Each number is 128 + 24 x the weight over its row's rms, rounded and kept within 0 to 255. Layers, rows and columns count from 0. Numbers have three digits each. The size before them is the row's rms in percent of the matrix's.

# layer 6 MLP down (transposed), 1472x640, rms 0.0493, rows 1384-1441, columns 160-239
102:129119137132100122124126107149133153118166107101141115173115160067138108129150121099146137117062147180086180104127103154152098102125104136146115191113080159133158140145140128132121128092120160102134131102128102088115117114129115128105121122
101:136146098072123131158122128129133142146125121097136119139141103146146128113121076119147148147138158116132141128157147163121131164184107132097145115135125131149151151144116124124147142151109124113118124128157159133119105161105092122127118120
083:118129098093184130161085108128117121125115086109151124150163083114121159163140081129144150147131166118122076157159140090100142111154085116109092128146159145129165148155111111157108125131108123088083138113152115101081112157153110142096127156
097:161158151114109122149166137123091165107118094136133111133113139152169123102175063128156162126161098093139081157161099198163124121150109172131140105102098084162094111114127133111111145092138135118126154136131138113114123126112148074140133132
107:143113135130121124141127123131161096138115114148104140131154109096103096096141116102159136132105098124109124164139142096112115164126146178115157157116101152127141137178158145131189127104100169171171087172123070124141141103106144106140098151
089:126110140143131080154144115117134119113111153151112137131143128131151089120092142108158140085122088139118112148106125109114133150133114123096103112119148120140123106183123151142138122085111151128121128170101119170151164149188141130142150167
098:108148123126141107110132112119126144146101114138171135106166135120129117158147129141145114104183111182111151088117158117131114138081120102124109150126190144113131109120135120096100136087083117121161104127160094118159100154104108121148118098
093:147089147109154158133121159166086117129125160154127165117130136174128155066138156135123123163133147152142124111125111090096129113132143137117141159113139151140098127135161139124176119127138125124141129108122135101097129146143113131183121114
107:127095131098106093167135133130130123159143136136114112129151115132137114160145129083148142130148149101154095119161126115111151114140110127092112078156135105112099119126153072086161141145148107140147093150126078118136147152118120152147169141
096:134110127173130110143175116130145140079086149136156104111113130132132098127144140120105123152147124149106121138125166159115126085129128126100143137142140079136148148135113140175140115123113142142137130153127144114174178108131164149143132120
103:095157121129073144126140140106131117081124170128160157123146132138100105131090137151134185128146125173146167098139171100158135151146156137100129153106113116125137146143125125120106115123120150108130137108157115112162123133119120164103175158
096:139132108144121128096139145133154184099147126105095137106086097100110127140155126095120098102147155113126098115132142113125096148122142131178097133129113145112145101145102121137130137138109078130133132118113121103157093140147129130108147123
104:146098102143058137074140130133083124105061124157110121114090146164135158153131098136066131112133164127100156135127109111147114122124105127148103094111125121163175132137136118119123117118110167131117096136145139156140112125104183144152161105
102:123113129116122129154138115115150089119150114123111128089124138121127118099106140169117101165098129120159106145152134118144107093123109115107177118125130138125122142152126116147116137137116138136110149111170153099132133129124131070119106086
104:141133080148173131105121174140073111096098182110161132125134137081149078130138117166131126111108126074127147135121134143140096140107120136139157082145156096107134135137102138178102109110083135112122118122082102047126148117171124105140118095
099:089112086112102118089120128127133129126141125157129129112136129170109089109144156136098129120121173107128083147137126141122139111109122116112136114104079112146134101123116131073137105147159108128101152165142097130128131131077119132134115120
099:140137124110133149078176111138101130157087115118118129141132135154142129139107136114144131136095117144152117136092112149131144090167094102125148159125124132141117095098106151174148152135096076121132112106129162116103121105160099095128127110
109:074117132122101114103116103097122159167144155103113148119118128184122134141090115113121099100137102139100148124183114148137122117138153103117132107122117138116107116124116150168125145120163105152136096153145124166141122130138082133109118131
104:105160121145106154116125135134087129112101107117164150139149104159155132124110133152145139174117114105148149136140126112139126139113125097125101130160115150129127167127116094107159127125133139111124120130175121132144134146105126155171135088
103:144124159146170107121155133127151149148146137105135135129125126134127119118127141129066105123126133113126128093127127150134156152107115079104139122090109136134151121121133160129126118113178138105109088147100144093134147131123151129064085136
100:134149139145126134142123104105126139137103119158140139116156171094120131154124102167163151157120125122138151153125137163110110130138101129144169133105142162087095104173144117149137171106122090135112125145152136088104125161125157137127106111
097:133087152108097104178198172103151098077136126148116144068109107115098111127131145097118160145171172100084124107128134145130112146133136126127145135105108109111116116127108139062122113131108105137191123132092145106133124107118148128117110122
096:144145125062124132117120130146128148143150088149154137132141170119153115050117105115106138200105105134125182111159123107133127151192114156121095178168122130077130096150137118098118145109136150137176115158108133132135137138176138108129145122
106:166137108118077121113109137087165145090161138073077121132179130083080155152142131117077147123118099114119160120134171126127137170147142157129119126122161130153171117154120126143132097100147122120103100119164133143130144149123157105130140163
100:123142139105122127092114158125135135131125120102108094144108118130120170147131100146079107132131130158102181120148144100149112092139157123128137120165147160116083105144150113115166154129123142139147146136110137103135143122136162160106123128
103:138096127064174120143120104105141115130147153119128094125122132138126140166127149135131131130141155130112130096149145068134147131122135124137134132123158127141074127112186096105144151123090128130160164110093049116124151141129079147092161119
104:073102124143113092142124140125127161175157194116108127139111096121123101127126129131106109157090151136130101098123154130087114118116121159129098160139121157119138117143144124119140143150121141171128113099162129153148130133146145138136125124
097:149104132108079114136133104133129150131124120098138127121155107090110145149084149135142106121118168136151136145147141150084083102114151118086150126151130113127084129150133153139114109135150114112117119105168145109136127110126070121125152090
102:121095117123126139143122091113191138130136148077106154106104135094116113095117171124145140128094122133100153116087106108092126170177117176140101107133123135103147101174115145137106139139128137103129166170127111136130156127141117090098114133
099:119131104112141152144108119146103175096145154117115090143121159123110093134105202165098109129148127124134110132124154138121098125093105136116156121142087112122160105146168083131156150087131141104113128117117092131124120123102178130150113141
103:176102144145097136105149138105129127135148133140147161113114131119137137093062081123106157135118132126111141093105133134118129091141136081125179144083141154126111132105121102120121138107142156127144123104125135121103142117144104117103113178
097:142088129129104127137106178106101095159105120130144117136120136111110135125100149106119115092139137115126122112164122127152130106120137130130128115159152122129139171134127123111133143148150076143127094114154129137151114099137152153114108119
098:123103137131152120145139129165111137100121144127142113115087104114124133127114134132157135133141093087110169111118137102125171093129140147144128154122107117129112129114155108128104116162157157171083111155122137102130087129127084120134131135
102:136098149126081141142079126104106154119094082170128121113148111139120177104135162128110079134125110104120142125151092083126143099118143065133123130090124110139155095141130111124098151166154147170124122135141133120114110111095144122133088090
096:122139097110134113116083155158164116103179129142109119086146115153148163174162106115137108182140146135160110153135117113101151105144095154106144095170121130141183132133099092121115130128141105115147136145157125118126132149143154101133117098
101:104159110119177123164130114111157146136120097111155141131137126160135114158113129094162066123132109089089165071154107114165166181112096123145100138121152113115132142125117140175147137135151122113134150121132146118136139129140147103158155150
098:117123091094134124112093113138120101116141119113102133152176131125114148112133136118112164145166138137092136142117117151127157152090149095105132164123114128114100143136109135099077138151108130151134125149118126142095079105138140162104126155
103:087113127132140136146127102123150108178117103101145114103138163083113128118165147071133141116161103131115151117132141142141110111123121169126128116117139104068135144121129138121158106120153167096106188093118108118075122133153167140159138147
084:167131157120105117172128112114109125128135105140135153095156137094141125146091108095100161101125145055142142127099125077097142176105140107137136141153146154100154136103144123111142131137084125135108162121118102120126128180103160148138137108
107:115157135106108087161179147125150139123185125100120107166119125139133124128128109154125084131142100114089139129103120177116146105121106138130145108106137172113134101167143169115109121147128087121139145130105149151158161084167115115107093134
103:138152132125162184111097126167134115121100127148129121126101141097136130130142109147145168120141122115146133127102131130123102087115114144125102078101169136078077135151118103170114148123130103097163108127102097114113127134135102128137141144
101:139111072127125075130115123118139115104137107112124135133137155123161134109134141121088111126136136129136113144140110149182126171140146149194126129122167172094161134170136150147129130126091122165131141126134164150158120134087109120170130163
099:123097153064154108132109122160116132095134134192114141140094134141116169137115128151136146143106093092129152134134126135155156101143156204161141168139098113141137149058135122128120164154115088145153119122137110133125139148117100133103163132
100:138113104133181159161098127145133139144098130097093079111134163141151121125127082149096103144174146125133155161150135111115121093138116101077113164154142064158032166136149142124116121138151105141190128084142109165166155154120134115160150115
102:160104090094123102109134124146150099131142105091149119116130131076117144169139116115125112106112099144151163128156138136108150134127098105151124114126136139136170111097135124100125138104098127108155172132123145094137135127142158102140111112
106:138168101141111138086126098159147105106116151100119142145101109127089122136101127099159111101152085166137125115129126160137100120102161122144137130095147115137124113142115105150121130095089152111103107118117134122124136096114126119189099157
100:112099146121128138140143118132089103098143126126107142116110101138111087076087144112141133183131102155124129151145104132120185119150117113083116129150160147109094118132129122099083110134184146125152175145119140136121139184176101143128125152
100:078096169113139148098185134142110148127133128145111113125097118114132154129115137161152146100115109162175162115131110101153102127098147170137132123150087135126134104175137120119120133177107110133135111105149135124115144134136091146161109118
094:090136142142128139117135136105125140118116112094148171140126189128113111133155101143120137122147148130095089148110123141147125097138116110092106155160146107155135124126107136169130122118130160130116126143130164130157131127163038140140152115
099:115148142107146106076146118152110129124120128144119099162102135108113155117166082136116100117108150145126130110143135112110100132159165130124149135117144144131123140130127144142116141118100135140134143066122108128115101146141130116132123099
097:156103104151151143111135123113150121135133068083111126143131108156124155147126128151147093141113111173113162148131153084125150086098136116167079156141110154177105142078140107171161136112158124140152116109145120127142078163082125123170166132
093:086175142124099144126157131093148107089144130153120125104105128114113117127110150123087143118138138123138132125156123157146096135081184118135089101152116112078117148151115121170131135135132087151113130149116132148124137119121144130130139077
105:088115165128133132129119138159159116081101146114142134116173149167093126126088103139162153125137117143166104130114109105127091137155132151117152133146150151116062098144153120150123119127178139130157161085134128147178115086144131157120109150
101:100102130139143158129142131098166165151167126137138086125147128119129152111119140126181126128109183165119155086133121114127150112119126135181089126136094167127127155080118103117093163130143107077145117159097110128116123120111092138086121151
104:136154132129097110141124126154119119148161166109125104154152105121122114125123162125119093157091110148123120155118161143157100104157114127175146127116130101133148157141096135147151105165151158104086125127121147135117135157143136152142098118
105:124134129163118150104103173163094144107077146153154100137147133178112119090136138160135182151148122141098113105155089092124126115132139133140111154141146152136166103093134121106106140168136125112054110117156118105157122131127149114139122175
095:138065124131142123139152153107185150160111122132145114106115143123142128165142096119113120172122151104158090128144128132120143102154114150116135129119118122105149151117103151163116127158126120132191094131167145153144101144106146132151126117
099:104116117135130101071141140117143111133120130142129144145100158136121130141115148097128124116164134115154125120141109128104089134172120130140143131098072122111159142110141149151143124116147155088101137111131146107111162112134143102137135090
# layer 6 MLP gate, 1472x640, rms 0.0474, rows 1385-1442, columns 160-239
096:116171120131099129090095110141144117102102147142112159178120177101128126124146128140146118153126135177161108138099109097109083109114111149099130148141103124128124134113112133105073115106114134128125133160161099134142084133150122124136127111
145:118107064132166091179129130138141136079109123124146141124157108111122155163176083149163140177084168134135068145137153105167119111171089138121144131116137129124165161138106119168102105150133109117102136115166140127100117116158128145121129130
110:108138159110138134101158109125106162134148098081099144127133126131078119147135152119162151114111168163137135141108113102106164154117115125131126138121092070137139142129131124117146154109140126094116101102116112151106119120148116159150146117
102:099126127120165100108108096105145138095122105102132165141097074146152109148183127159167135146105133124083101145131138125128155137164125146117077108152123142098151081121141165120165111161101141085123154102135118177139136133112125105147156071
099:094123132126090120158100109058130101113135125110081183147113133096110110137079161137151135128154118123156128119121124137136126102156147176129114161129158087106124131156135134095161114110111133140158111175110089130150129161180155133156130135
102:108114176153141151088134143111137155124141121087141091103121111147151146126082126132118123147136071113144141141099124134139093117120173181146131159103112138084139106124171084120147148119175139112107164093165134095087103121150118142121110148
098:104130138134133102104153114107149109141147147102146153111125140136142125135123156127134119122163077152134104134099139133128165122111141174174083094095128158154129106121140119131142123065101119132138115150119138090118199129163133115160161142
094:190161116096109131153103129166119159135161120150100148118113092151121101123125152117088107161204103137094133134171108168127108105137142127140135105159104135121106118094125126144115113108186100119151113137085135109122125116131116131131060124
106:141079131123143096134141097155135108128146085143116097105150121122125110130145137136138137153138131118135129115141122123125136060161138114095153141122105137127145142102104152154145139101143173122143129136163135139128135138126130150157160069
097:180149147134119117138125127129111138108127166133096136133136148102141116114119173132102142141112130162116107124112124121151132138158106165163120093128102150103128121140136113134166114160114161119134155166117122134156137120150156155114134112
093:134115141136147123138130166101129151153126139155177155126154113116146105100101127134145138140141109134144115135111144124129131133149135125168144149129156141130110106085162148108149108119111112107124132101096123108104125107156130168138150140
105:140122132122153072149131116112147107065130162180127149120155064113103131122152106141159144105128109126134078147137092102123119102140084171097145109120153101116141156133088151146107097139139074125108173144127115120102121137097152158121142156
101:111086108123156101111111138092121186126122121092106130122117111121089112159136124128112124118124132132107171106181092139096156137135115137141092092074107174132131128153126152121098133108141120148081106116186154122147124126103138114122161166
103:144132128151086091158153116133097120102137152156111120133113093112137086112105127128144128128170142114108098126131154156138071122126142110111095110141132102148137128141120142134146135151142165134134066143145124141119129089119149154052154120
096:124136092165171107106154098162098088100092138127132101129103141120098115163110089132149123151132113144099117138043139073141144133139130100139143156155117147115130098112128118154131129163098144117099094141145126189108114106090088121067142104
098:142141136102146121133116127111114146111106116090102071124119128125117169095124146139131122150123129122092127121156116126164177120135137132080114099099104137117137166120085129122127143150141075182141090119159153126115097083138124079112120128
107:131155149162180144103151145086182117145165184132115160130118122137135131125118116094111139159113174146106139124141099143142092132108117120145098105124124104135111122083153140101108111139136128148114100138094117170116125120139077111134114192
102:091128141139172141119118139157153152180158140186143134133149183137175125111155117114149154163134114135123140130151135158109191193097156142133120150105136168110141165114021145141126109134112094135104160151151135090118130159080109099140155132
102:069121144133152148115141168102136162101192123092106093094114131111156100150119139123125111153165098087127106150144193146132096144138125144128097086105125109127123123136115110104111116110138098146103139106134123131097134093136154094130129142
093:192152140153134131117152140117095149156097147142136180130106128111139094135152114142147109158153099108121162102144138087072134127132093144142117070114180121095114182145094122112137104157091115143093117105115126130097137140131131156106144142
095:130078109120143130127172068127137146117119136150115156154151115103125128130097107136122119094107137129095140133163153136134168096126137093127129108175093101099138097062094126144130126110152100110093111179123106102143115143156114050149158097
105:151108071143152153131097132123155170110119117150107123135135123109147106102166112140125125119114100130079140122122108157198111180120134184135151095095115144108096128122140178150091108136110162130134147105121106099096071109111104159170119119
097:112110150110127094100095138142133090076146140123113108094148108147147108137154121107135133121120120119100134158133192108145126145133099099112089133112096136123113080084130117150108126122158090129157100141134110119158096100129139177106117115
103:104138120115087146106116109109144134165127144099123154140158132109134156116114137183138149118123130141158137142146100097156144132167100121120114177118137143135157081118144111136138120128119141150160170136121121134103105095136099138149139150
100:112139100101124079132140171120119133117136127156123159138150122146121103112090112106140130151125126122148172117117147127123109086135128158106131179136122120137101139162117134139127107109157120120112121165139152107150131070159116137119106146
099:089147165129112153123129103131145097134115154120169149128099093126136122135132157154114137095148139102099123130150121120131166111134102122143110130110099134101128128137088128166157166114142128163174079123130113165088133087118131127109118158
099:128143102130131162129084147112148114165162164137080153141118144117118137122112121132099081135143127119124136109096100116076132091130094122134138165129120152165118129096097139090137123092100150111124161173151125084128109084126102096112145100
103:169116140114055155130109118080126117107093148173166088208134112139121193159073114073108134133139127142152140148146182103130146153091128132131117098143144100137130130146095115100120148149154114086144140146135100133120122143103126120102116140
101:107125129123119129128106142149131128122144116118099130110156141151131128096158125141121092105112187120066152100127132138118138150118105137115140182116117101129121131119057121142150078103147156098142141136179086143171117139113146132107127116
103:118137145170140146126101085117092154119125090133122088134168149150082139124136154175169162112123131083118131155153130112126119116149138162154128127101068079102143139139133128103134117078153119129114141098103132154137157103115086115053137098
094:111150164113131127135142134118134169137134179130094150127155105137133103108147117094143141134126131130090137156103152109140131134164129120115128135130144142103095082103093123147142106103124128087102123076116116119128113202111080161151125123
102:103115134140101077119108106135111116105125109132099096162127111130111143131150141117103163143157097095141126138154138154148138145124143145105096090104097157145113150136155126156159115142120107129121098143151145101154101139114080100137123080
101:148148162161118134151119112110095135153100144151134173150120173165140147150163105119130124127116104153094128139140146100127107125093119115139114134130156126136126122069126148088150146171173111164132107154092159132091133126151086089076134124
100:121089124096165121120155118173097140166208096125143111129122160146108119087117135146123075095093115108093112123109142103121156109134128160137130160123131107132098128157088140118147074134134143137144105123114095090097163169087139111131158130
102:069123097164180139123153170093124115135074165114100138158123105196104150105114165155111099139135102144160119139153138126139127097139128124137126128134116126187085088129159135147081144119124162152136150144097160139082145142124170156151134131
092:126120107140108114150087088162137126116150120182120157130138117118118108144125100095180150123128141096110111101130145110148098145147145162187114118134116145105111063092114122136138108123111114139082095156151118122177105146138117155094148076
102:130114098153170113131156155134113144141127140140134175154102130124116084132137115116140150170147163149125133153157133128116142125137105120162093143083119110156111118153164120146159128114130155133138100107123161110107091126102117086118117137
100:116088156124125144163153180137145142105123156107138134167111139157128155078154153144140086150142122193118136109156111099123131089143106169138123141134119143130129102134109133176101130135117158132150095123122166139117115077116107116151127102
108:121098126143102130131136140137141119106112091130103125118122135113099100119112145124138105117135127135132142119160143119121138149141129162120104108117107103069078098106099123120137141146106135120134054135127157169139183105100112183105099124
104:111079165162133116138130146122094108111083144134141129142132077131132118164167099132164131135170102124175077170115120153138142144164161124150117126114105127117146127117145158143120126161136110152077095101109155161133174085100142152090125122
101:153160170121132152079150101145132100121112134139120156122086115145128152130131127149141080148122119130130095113115124192150132159143128117150150132095135123143100153089099108166093138156151101121128154124128119123118095113149128110101181127
098:149138160110143160145130130068090146135094096145085113137116158176142120104108149138082110144128175123135140153098103132121136158147181162099174180109128116143119130099163119109126133168188140117108158176113119117130176123119110113143215098
100:162122132121132092124176100138124113116130086134127094128132102083145130143110112114132148111134145133096101151149086125158089121139117129161124123118129126111113087171125099109140097101146128141158112080133146151137104123160121135120140126
102:168134122174128083126103110124140174088150134087126121133157143175136125139132112124104112099113126058150144095122136163130153157108100129142148092109101105099111134134162192109113121169156121160145129152123128136156096154119120171132085104
102:129148097137159097133136154170154110139169140101088186085135103138142104153080076120133100137108083146127154118114132119120148129128177181175145098148140134129081114125122130113133087176150142136152134146140109115149132138126162149141095151
103:092171101121119068118118107121148159143107182121160127156139119116060195140126130125129094152144126151124133113140130136158154106134100145144083111160139157166077119166138119135167117105122147145109133131117123120185134132157141164116114121
098:135114094104145102131115109125106129126155137175083114101137083115110149142178109149148143096096158163103128111130162140135171182137105130120115118121093192132109125156131137116124107142117102099158130136164101136125087083133128177115130121
101:131132137114176134163117136134115128135136118148122137111151114112132152149140098120124110157138117178163112117105108122096130105104104127147125111140118102146142132133121133110123111158160149131113166121139054129132135152140166114164094143
096:110142110118137132125173069140143090151165121165133129157115137140132180146164074151135121152140064165102087135120129153140152080147122109139113079126114162144123137146152117138137129107160103132134122166112112102147120132102109101152157145
097:116138110121139146141084078129072081119073167126084089141084129112111095123157091140146113168130141161153124068127146145142155163149162100120095141154124147108178109122122102096101152165108144145113134192142133149147114097098119105128127139
100:103129126119145118108160138121113112113101142169118162105096114105185095117121131124151130143108113119124119107123145079139119118126126130142127129124122136106127148115128152137070101111110169146081119117126114130145161111127167116138117137
100:151140122161092083130108111136141120093107146184130104130109130129150133179116095123155149121108154107120154118147171135112128119137138134094115141128157099146078099126107119145072124101139155125145109130103098150137090164147154109126118122
102:129090093099140115126118119142130095116130130153112115155114131126179139139122111162105157109116117161125106130131123090142104141091119165165132147115133078123150133140145104119116157146147155105069127176125065135131122096114086126100151155
103:099149157088131111117113063112088086135125119159137117132134139139156105136130112083154139137144075120108138166114143158147162095130071127149081129149123125139134181158126135162149132142114160102106155103140113137159173111147116146100139126
107:110176096117129141136090142087138162114129114118113140140143123159134102109146159177165130136135113130107085131143115117118126071133135180120129156105100110107147122062128104162108132174146157156105092099119147130177075096136133158159104102
091:134109124135077106166116132148095131103135147135135164111097129129084124100082156124141117115152117117090131099127138140110152139121158093154121125118129115160151161099120133127123150197130115158109127152163149114186124120134127137149104119
099:115115145122134123120112114133131124089138119132107113105130142117143127180116134116142153131173113126115101127155143127163126126161091128162137150138112132112144119118091103141138151101144133085102132120120110117148105078084130142106112172
099:105116134144124097138127093084137109135126163158134155180112159127109126139117141152132110129125125151093137130192126139148096105109106099176142107127163120127148127130106107141133083144130115192142141127162102154131088115108115154134100129
# layer 6 MLP up, 1472x640, rms 0.0495, rows 1385-1441, columns 160-239
100:142085125163100135133153124145101121112170096157101119145097128097076068150163133147152080155123130116104138114155111122144120084161103140105100150122124072134154104100148106106147105111155099111148134106163138107136115104132111113129151117
098:147163159152067143103153142137171118143122136114190076107109121094100115078101146147103134094130095151142164120144116113116131107075162133119140137139094105136097113121110099115139156099138112114109131117139109158130133129143138153133160132
095:073103184126140129113085133083169112105118137126147147152124136091090119136132143133144139134127144132097119108073102133171120104116124120140102159139113096126120128169069147163084136131151139131145140077088113076152085138159120086081068152
106:132146133108115130146164112139137139129096145084171147134112156160138139096155156092100174080143124135131120088169077117098137092140151144133151107104102123096114110173149176122181104146142132133138121165110118132121098151130129143101105125
098:132135118124110101152119119064115129144133102119126087101156154131084113148133119124129143140130114109137102101112145136173149127132169108121111160132155132115136136131144068119108123146145124147132151100141198164133126147090109132126139100
099:111160083120116122101129119106143132147153101144126095094101157139140146106163107145160094132096133135113120107127118182136135127196137104153171104103146141138152109078130132127124063099127104148146132132131128132092105100067115095137153157
092:134146118114128070155109124108145097145139162107148112115109155087140125152127121133140149139143134147122156125141142166136136114110109123183113086152128138098143133116152123107125129128156127136126107097081154154155128124109157157118127144
105:076075135115142114174108151099106123112136135145121094123159105148113118101148087158185105148116160105141115107183142127154163078160119141105104162148142103120111095143106131154141144123158150191123111124153137116096093095123096147136107081
098:138102124136134135104154106131142164137081151108122140145115124151122120156153145121071092132133137178114121115120144157161126152134168129146143109157191111102154130153132110112156126096146134138150132115083117151101148117105120090166063159
105:112149117121112084142135116125142139076114135111085115139150121097137134147135096148069155132102105106091106119124122131129125059117097138120122114158152127110156137112086135092113117168173152109178124131174139090159150161125136114104172110
091:157101178132133083108161166161169139176137150147146141091124137093147154100117118091114098131147112127145114052128125132144120109180124136117102115112100165116107120167128111164167164083104176145117121165132118173151121122088100084138125097
105:101147116108127102118161157111095142162144134089112138083138141167105107108119164124164099117126134152123092076122129136107134148129118144118134074103149151141113127129113127142131109171098138123127151096119162109102117136146150128137127129
102:140131144167121180156112114133095119132136130137125171130137067114150165124082106107121121136137114091151145116104141081116118165129178143105123113127142133091125139112146101127094119123115131136112081092084147126141143091114101152184123101
105:147160114110160133101114078181125112116113147155159134156083155141152110112123134123116128120137116124102107121161105132134165082152088111160134093108134135163144167167127158127101125155163113120117151108114126143156114124090150160164136083
098:087161141183140152080103131098157064100155157102168110141094162103118099123120143133133151098165143093130155133128096120162115108154138117111085137141076102123126134120128129109137090142136129131143123112136144124118123123103108109140147141
098:141092048064101145112112117116072151137135156126123124160126085146148092130109129122107126150119084105157105101131106096112074101184150102123153052148157118129134131108124092155144107139135118116137109109093138093127097130113125138110150106
106:112136156113120080124125131161197096107152127120148140098147070078113124155144096133147120132097099123129152114120126080133128149144160097123150145109128103179141117111133140163161147124147143162138107161131135088173079155137124118168107118
103:114147124152075114109111121167141110177171139130145171190113139064138130118144062118156124094147130132139142096108123057106136126139105093129079137118127119119139137182159116129170129113087090144180101135063135133110101138156147142091105165
104:160125177132115161097144148142167096129126124126140081166155159075148142174114122093129129109102143124137135119099138131115152149097020131132106091131107135137132153123123142098132129091155127062124116136155112103111130117105122116097082124
101:104179150116131113100136145158118141133131105112132130137136129117125129096134105099128148082135144106075099154135137124116123137118189135123171157128130136050097147092099167110124151149142097111109107135085145117159139154097135160130106116
094:128150127121133124132112184116118166140113125131219110118119122148141102098150136138143126102130083117102175109141139104122156166160116135111094134106120121118123125157141115118103151112123115101118127135131154090148103135120105115132073110
099:132081137113135089151130126164154128088141097151110130137130115165070135190130121137110127127131129078146133150131214083105144097119111110128098131136121095143142126120107089160137129159190108112144120118120139138148138147135140108107143114
105:184147102133121160096124112100104135118135155116119202112100134159061132107131181136138134099191083140181180101154156106092128130073110112157163127147089138141160114129093117158105138129092098115096100103133172097109147154109128093150160104
097:104125137113158133146152096150092099083096113093101164128077124098177118100177139108106180140131093097131109127154136130151127110137125096162141116158139099144104130147123121126105122127162087103134135139127171128139119064136118091125167092
104:119117132156119137120150092110124064147118113108152123163127144108180145156136157147127123143127155139139176160129141163154127126125131147142118125099134175104114105081147152132071133114115145147137073110080145153149106144123122083185092093
098:129130113135106131139098082153109094107107106115123097149114142096157124148113125088173120188116143098101125115102172098135175151110112119145166112116136149087126068188162127161090149112140143102114133096155125100109114089135141123139114178
101:169106102131162155140113167077086121097132142143105092140159150143119142167148150133103116122128157088121181109127111141139165129094106128090070126097101095127142111138114110073127120118133117117133112101105088139122126143115151115088146154
102:140131124136130099127123127129105122116149148145139118173149158097132156141111115134149124080136163114171161170090138148107122126137110166078130121134115116137097125132171134144133128118157142091120150118143173118133119108130097166090142148
097:110143083141165106160140132149108141120132114134104167116122103079121072123097094132127107160131122172082128149068136111158151132181141127120128097121128117122143093175151153103119081152138143153112124103123093113156106141107147116084137129
104:150094099145121118122092105123115136125090162140116155105061128149130109097153161100129084129138130142165077127154126109110140126126129119147154147149196086126112191140128150094179138155132132130157137095144166095110132128121155140128124121
094:163135154130147130096110144093113148115144131102071110166167089136128090083146121131101125164129140125100118113108131103116105148133132148167130150097158161136112144104133165128136133118124098100080137132140165130128185134136090093098092136
102:135125163136135078138153151152119109130104148147155110116138102112155111131132095145125062133095120117142128201087115111059118110165160095131145150129135089104127141143156110127083080079138142122157123095121172141127162170101141147129103145
102:120130126139115146133137128130107147112056142166092126113147130155162133111157129121128110153163174101114139145094140159099176108096124087134126141144140140129158084183121090136111132151078122146117124139142118116187120109113128119145115117
094:088091138152141119161138134126116107152076125054134110097139092129102116125089148151135127137089161112117118134104107150156146107175121062141133119103117169133177093080110122134142103188112109095137165142106100132109110155151142137094160157
102:131158130100172155125153145122146110172143174127126127132134079121122117116087124108153134138057143152131145112122136161121108102106138115145111123137174129132112109100154106127127153154153161126098161114074163088116082109108130132142128117
095:138159103109141127152121149143138133133136120127133093151118181125111142100132143130170132109139144125094164121135155102147141140136108160097136154144107119117131138165144119100156133131125150160175121098115105151131118106114136121152121174
104:100134118097135110180086152111138122107129069128127102106186094110124148144117166110136122080114152101120135122102144142157116161085091133085159104123146157105147085142148108122111124133140129171122132097127121150147130119115146126123083137
088:122096118137140130097126119133124106154139128136158139150109095124120125137121134154161116125111112203096138108127127167108147096177143138113099132138128105148124119158114111128130101098145132143123178085160167162089101077160118066118135160
106:130124075115143079161142083143118121078132127119088128146125151126160172104165148166150119116125163110140074129140133126128108126099190084145091105153094137083134103136093070126158131102074125134135117121104117148122119136178103127130119148
102:156121088144150155123107120139128149107135112121076130111136156179172077121145161170113124125109114105135109147139111116148115114161122108119118139130121142164127158153104160161112095141117127143104155154125113148088098202114084090122094154
097:118132134139154125147083147152115095111174126109094149135141091125128146115137124124096164109149122113117110146144105144094156129124157140148142120107124118144127096099101134122138139113138139145176132132172141184134079129134154097114105124
097:096127130135101143126145086158148120119144140135133147125098086102118165129107141187154145179127119139136155135128144135123188118120126141091146150144103118131132191113111112080119120118112169155131100152142127168123125164146111153160144135
097:118148109133123105132114133127155099157113105082162162126132122095130091136128122096197169141083125128125131152103148155106151163127140139111141091139157151119159113129107139123118079130137167066132123122087111127139088127152125113151075134
105:160150155096068131090102165121155104140141126115151106160133100070111140115126106143145123136171119136099147113105141103126130139170150107119141143112138124117158109146136146080191129129089107112144088079094102146121143130136129104115156083
103:134149152170131150120129136159138133118098162135112094123080164111123148098154098164131152148155113155156179110121117111111142109157124148139105112140134110114117132123142174126145141144105172088133108114099128149177119150140096131145141157
098:113119163127102127104138151120112124115105115182141093120150141123103154134169112133098111151151121147168099120096108128104142087151135150129120145132156093154132204137154117135150157112140127108131094097075144116121123113100180177121128151
104:108157105079133120126151108143117125161184143176136119130117097136162138172123131054144101127113161130146120088130115126122161124090138130130116172133144135093137147140120127105142090126131163127134181122152143150130104113154115127163100121
099:075121137144149119118103125134114169091163128144146149067106157147147104096157162142126120109077131148130121097151107108111151109123129129164101147158105130141143159134148180126107149124120122124121113135174144187147093120129094127096146141
102:098149151114120127133151115145143106131137126114126140063133154097114147134161108103128103109135130168130080153127131135121144152168120100124136108118156118126125178151116079160149133135126145128113142136112115150163123120092086087098137131
096:196129180060145174140145168149089138162107127133098108113091137166183149166187098099102152071120086098164112125146115128141114163104128087145156112122117092135127125136123132119112169109063116141117150131116133130187131125139146131109112113
088:137148113117094089111111122126104171166160109098152135118122117156153130133152161114142161093102160128105091096120103120110142155139129154077116134101177087117123119132134064153151130124130100079126109131154127165141114108131109102115133092
104:156100173099117160121171140151162084119161176121130137135154142139157177135160094119126099133124167115150113111116141107129134175156108119136108156105139143135106160105122153186137108134178115128135164126162160147109099133135101168144151097
104:133098128167128166157188119112095112131146141125144128136115136126150154090139128085105124157151154157136066095124150104143097116136162124141131143122149162114127154126138126115116150103132108077142127143127160144124133110085156169090105109
103:112081149108133165156138136114134122111160095097118085153113073130117124139125159155131119114095111130146105115104074098142114137144155123145089150149096132140124148098123110136074121106134140134123150131122112160113133074139137090114159165
104:143065109090102125125134155168127099126143141132138104125130084133109155146131114165132108127170169107118095120118099124080147123092136163070110119094115177124089103107139160139117133133099114108090122136186079145138156110164124134119132109
091:175129093133124103138114147128143112170095143140109127121134195172100186119120127101128130148133170168133128172117123099120160130150093108170135116115084126083106120107114128121139128136132118124156165108134114152099118135140159160126147175
097:166127153092153157163149124102113138146135144102110143087142143127158097147110136133164136132117104104088117167150123156131126122128162079139174191132136096138085118113105146058155129098154114180125108134122116140117174087153131150142099067